python train.py --n_layer=9 --n_head=7 --norm="rmsnorm" --norm_eps=1e-05 --rope_fraction=0.5 --qk_norm=true --init="uniform" --init_std_up=0.0367 --optimizer="muon_variant" --lr_mult_down=1.5 --lr_head=0.0152 --schedule="wsd" --decay_shape="sqrt" --batch_tokens=131072 --train_tokens=547800000
Each number is 128 + 24 x the weight over the matrix's rms, rounded and kept within 0 to 255. Layers, rows and columns count from 0. Numbers have three digits each.

# up: layer 5 MLP up, 1792x448, rms 0.0262, rows 1546-1560, columns 336-391
# down: layer 5 MLP down (transposed), 1792x448, rms 0.0155, rows 1546-1560, columns 336-391
# gate: layer 5 MLP gate, 1792x448, rms 0.0272, rows 1547-1561, columns 336-391
up1546:137132121111088118139098134114144123110100141068136159178121158134111099090111114118135118155164104168159148139149131118092146142128116091167121111141137142134091148131
down1546:097070122129163151133166134143143159111156144138128113128054132139121134074098108092104104147121120093132085096105163124165130107142110139147160079147135107102121153121
gate1547:131139163072117127075118101112145112117119146137102111123115127075140133168136113112114155124171114157097132130184129131118098148140146086122140098142141111109141090153
up1547:142078125148092114157134117109075121123133106108101156152144172147098155064145104142169146109142128114146107145069104157182147166144105180133076155119143134128117149116
down1547:105107087113113113132148134143127093104130124105099142119157119099122140107112092143149145150118135146113159169124131131108124125159120105128116153130138153118134151087
gate1548:105155150154130133164162112162140156164110118156132103145106104164145176178138181139137141182158147119117120147125180095124116083156106110136099163131136114164102146186
up1548:144103112127095109103163123137127133150104078172146105096126088120119137156142129123113124121091122147142097118162154119120087153105123134139116112155136113137126139126
down1548:139136113093140114106135125105115123130144131114120127127128130085103146096159087125155144139135138125158111158107120141141099149090128091107140098151119164051117095134
gate1549:103166126178133106168097135104150142100101135140140161086131079126159121126143100126146150138162082124140113079151129119145162096091119150156125098136116131140141134157
up1549:087137134090148132136150115120127125153129126168094132129129137128074107123118151118164090129131167161086138181134121134147079127128145095118120112121143112097118117109
down1549:139154101150160149132104155114126104138111152138124122140094125120150139132156073127141122118074113097173158091116155137124117139113158101119125157156087139122145127113
gate1550:148086127132105140059131105111153140084114162110141130093144150152105125142110128124129162082136139082155077117139122126131132149104109178124167123124111168145134147175
up1550:123115103126121163117120124127141129147155134140157155121162164103160119148116149106165182065171174164127089102148135133164114112086169128089137133100141126138151128130
down1550:136143161096140152134111138147173135121112103119094135144104105094097134162112120157094161124129135119169177112123122143127148129139109148195129160134090123173138082133
gate1551:123149129104177097144145142087140158156122119150109140131149121118140169092171077140128115120119080158118121087119109161128100132159139121127120132109084159146081141135
up1551:167151123153106107135109091104153181110121146121094128132119080156105148102155086112141172134120119151089091114089112141111094146175117144124107079140099191105122120134
down1551:123109130091146127131139123101113119085135143137146128166160140133095141126128180124147109120125110109128160128145125125118087101131166137123127137098142115100110143108
gate1552:086108116132126136154120137129125115143134136120171109136174129164105085114139128141130134121103126088130155175137114122068097118089077149083156104139117164139163131118
up1552:093108130110178119122119105131138161108098149133119187163124134143132132119117095100079140091111104124152103132157113101136161121133113089143117114090142090165137094109
down1552:139143169127144126060188133131167140126115124138129159128082152178081150119163136096118132126122191154169102112123109043099114120151106126133119096116178105165138106133
gate1553:162155097119091076121102120121107116121105107128116151172127168123105109112102129147132134098097095130125141136150127059158097106106120101152089093152153100112131210133
up1553:110108183133109183159147142129142124138149126130118094078129113109138158142160129113128097157083161151099117076105134165214132109115093163143137132133111121130113084117
down1553:108111118097177139108126124169106092143089092133126060119118182137133135143159147154155136125159146135170133150157137104139135128132128126124111129124112106130110117100
gate1554:164086117124135159135148142132175138145140133141139123093148129108093108135106107135124104156116161151122155100114122115121109130154089107089155092126168168138145123099
up1554:175096144116113126150091147112081102108120111121133092107135134101104128138117135112149119105090139150118153149142141116130122147109142096135110133115079169159150095122
down1554:130123082141152129114145156177137136109118133109135111105129143151149131140141124134156161161143110085121144126118127155140115128112114140122127128150084136155130086124
gate1555:104124163123149108142116133113116104141133097118157129124127174103148097147131129123132083148162135092127101105138157115136084116109138119121101105134136153112111124146
up1555:116142139129143110120132116104160152159155148134147093097102147154147115131135136140094101124114124124153105129103133110119123144105166125136111120129154136115136161181
down1555:146122132117144142138138132184168090097105158137108124180138112116119137122121154115123154145118119117147148121150117137138124121124092114098125187118103131146107145086
gate1556:153098107159128123135123142139165134074143147123096106135150120119099109141146175112167085115117106161077141121166074130122151125124117120142154126153108139138120137146
up1556:112109101130139124115114152128153098085133124119100114144145118126100139142129108126134122139153152142139136148125107150067162109075121129132125139125098130163135124136
down1556:115125172092130124103148140115155134125145147133161124138125124107106110111161162119108099157147183100166109112089152129149106120139163124145145123129088169117146164128
gate1557:164129148108143172103173109123143136128134106128150130105125125137119108088150101124152087142133106141123118128147110158112141087165135106071149149131085110105078117132
up1557:106131148117172116136086112178128112118147162098125098111201169121109092145167129157135096149144087089136098117110111142159085107114128126114195099131141136103154121159
down1557:132119126120123132114162180128065122130171128146096120095110137109143130143148100160104130116122101096127117106150139112104132091072109123107107125113158088136097119141
gate1558:159110154106097096139154144138150124115104179129136114161131101126130115122147101168113138110128134106103156131110154105139131119138133098140073115128108153111125138122
up1558:163127101174138142104120109093148125111124144097147108168126119160110125130122151112123159143157138150114145131153088104128178125142150122098127112163161155168127152078
down1558:112118137101091107123139160095108109140126120110130142093125126109145117128115108150138104105106119148147080106133092125135136142111079088138099173120132129137138100100
gate1559:147126147121100125127151151166136078158143170127090146183097121105125116125155145155147153123143099135137098135119094075095138169140117095131130128111078137166164135130
up1559:096116129126168150104138142155118134089118131121131112107132155142140152120134125082151101100107134134105187173115132174150145094153089116089149109129131114074116099073
down1559:133127173149162133170130130119110128137121117089174167123150113151119120128124148124141120173127137095143095136163155127102119141117133134173154143161151152131082139128
gate1560:121129179159196141189148150119164132130147084092116116139152075108156136133162135154130184116125119151153125133091134153156093143154132156112150124169106133156125156131
up1560:127168086104073134069102115093103128126143139121172152121083129169139138127143078112128115132098123138125114128177089104095172099122130120111115146129156102081130112161
down1560:127139156147138104118151162148135096115126150121101111113117144129117104123147159152131084143136122132120109132135124136126135149145132133117110147129099112157103104126
gate1561:162163116149122129134154131142135160108112101123137125131122114125128121104083116129096133148146135132125106124142103134168109140115178153145123133161116173128122101086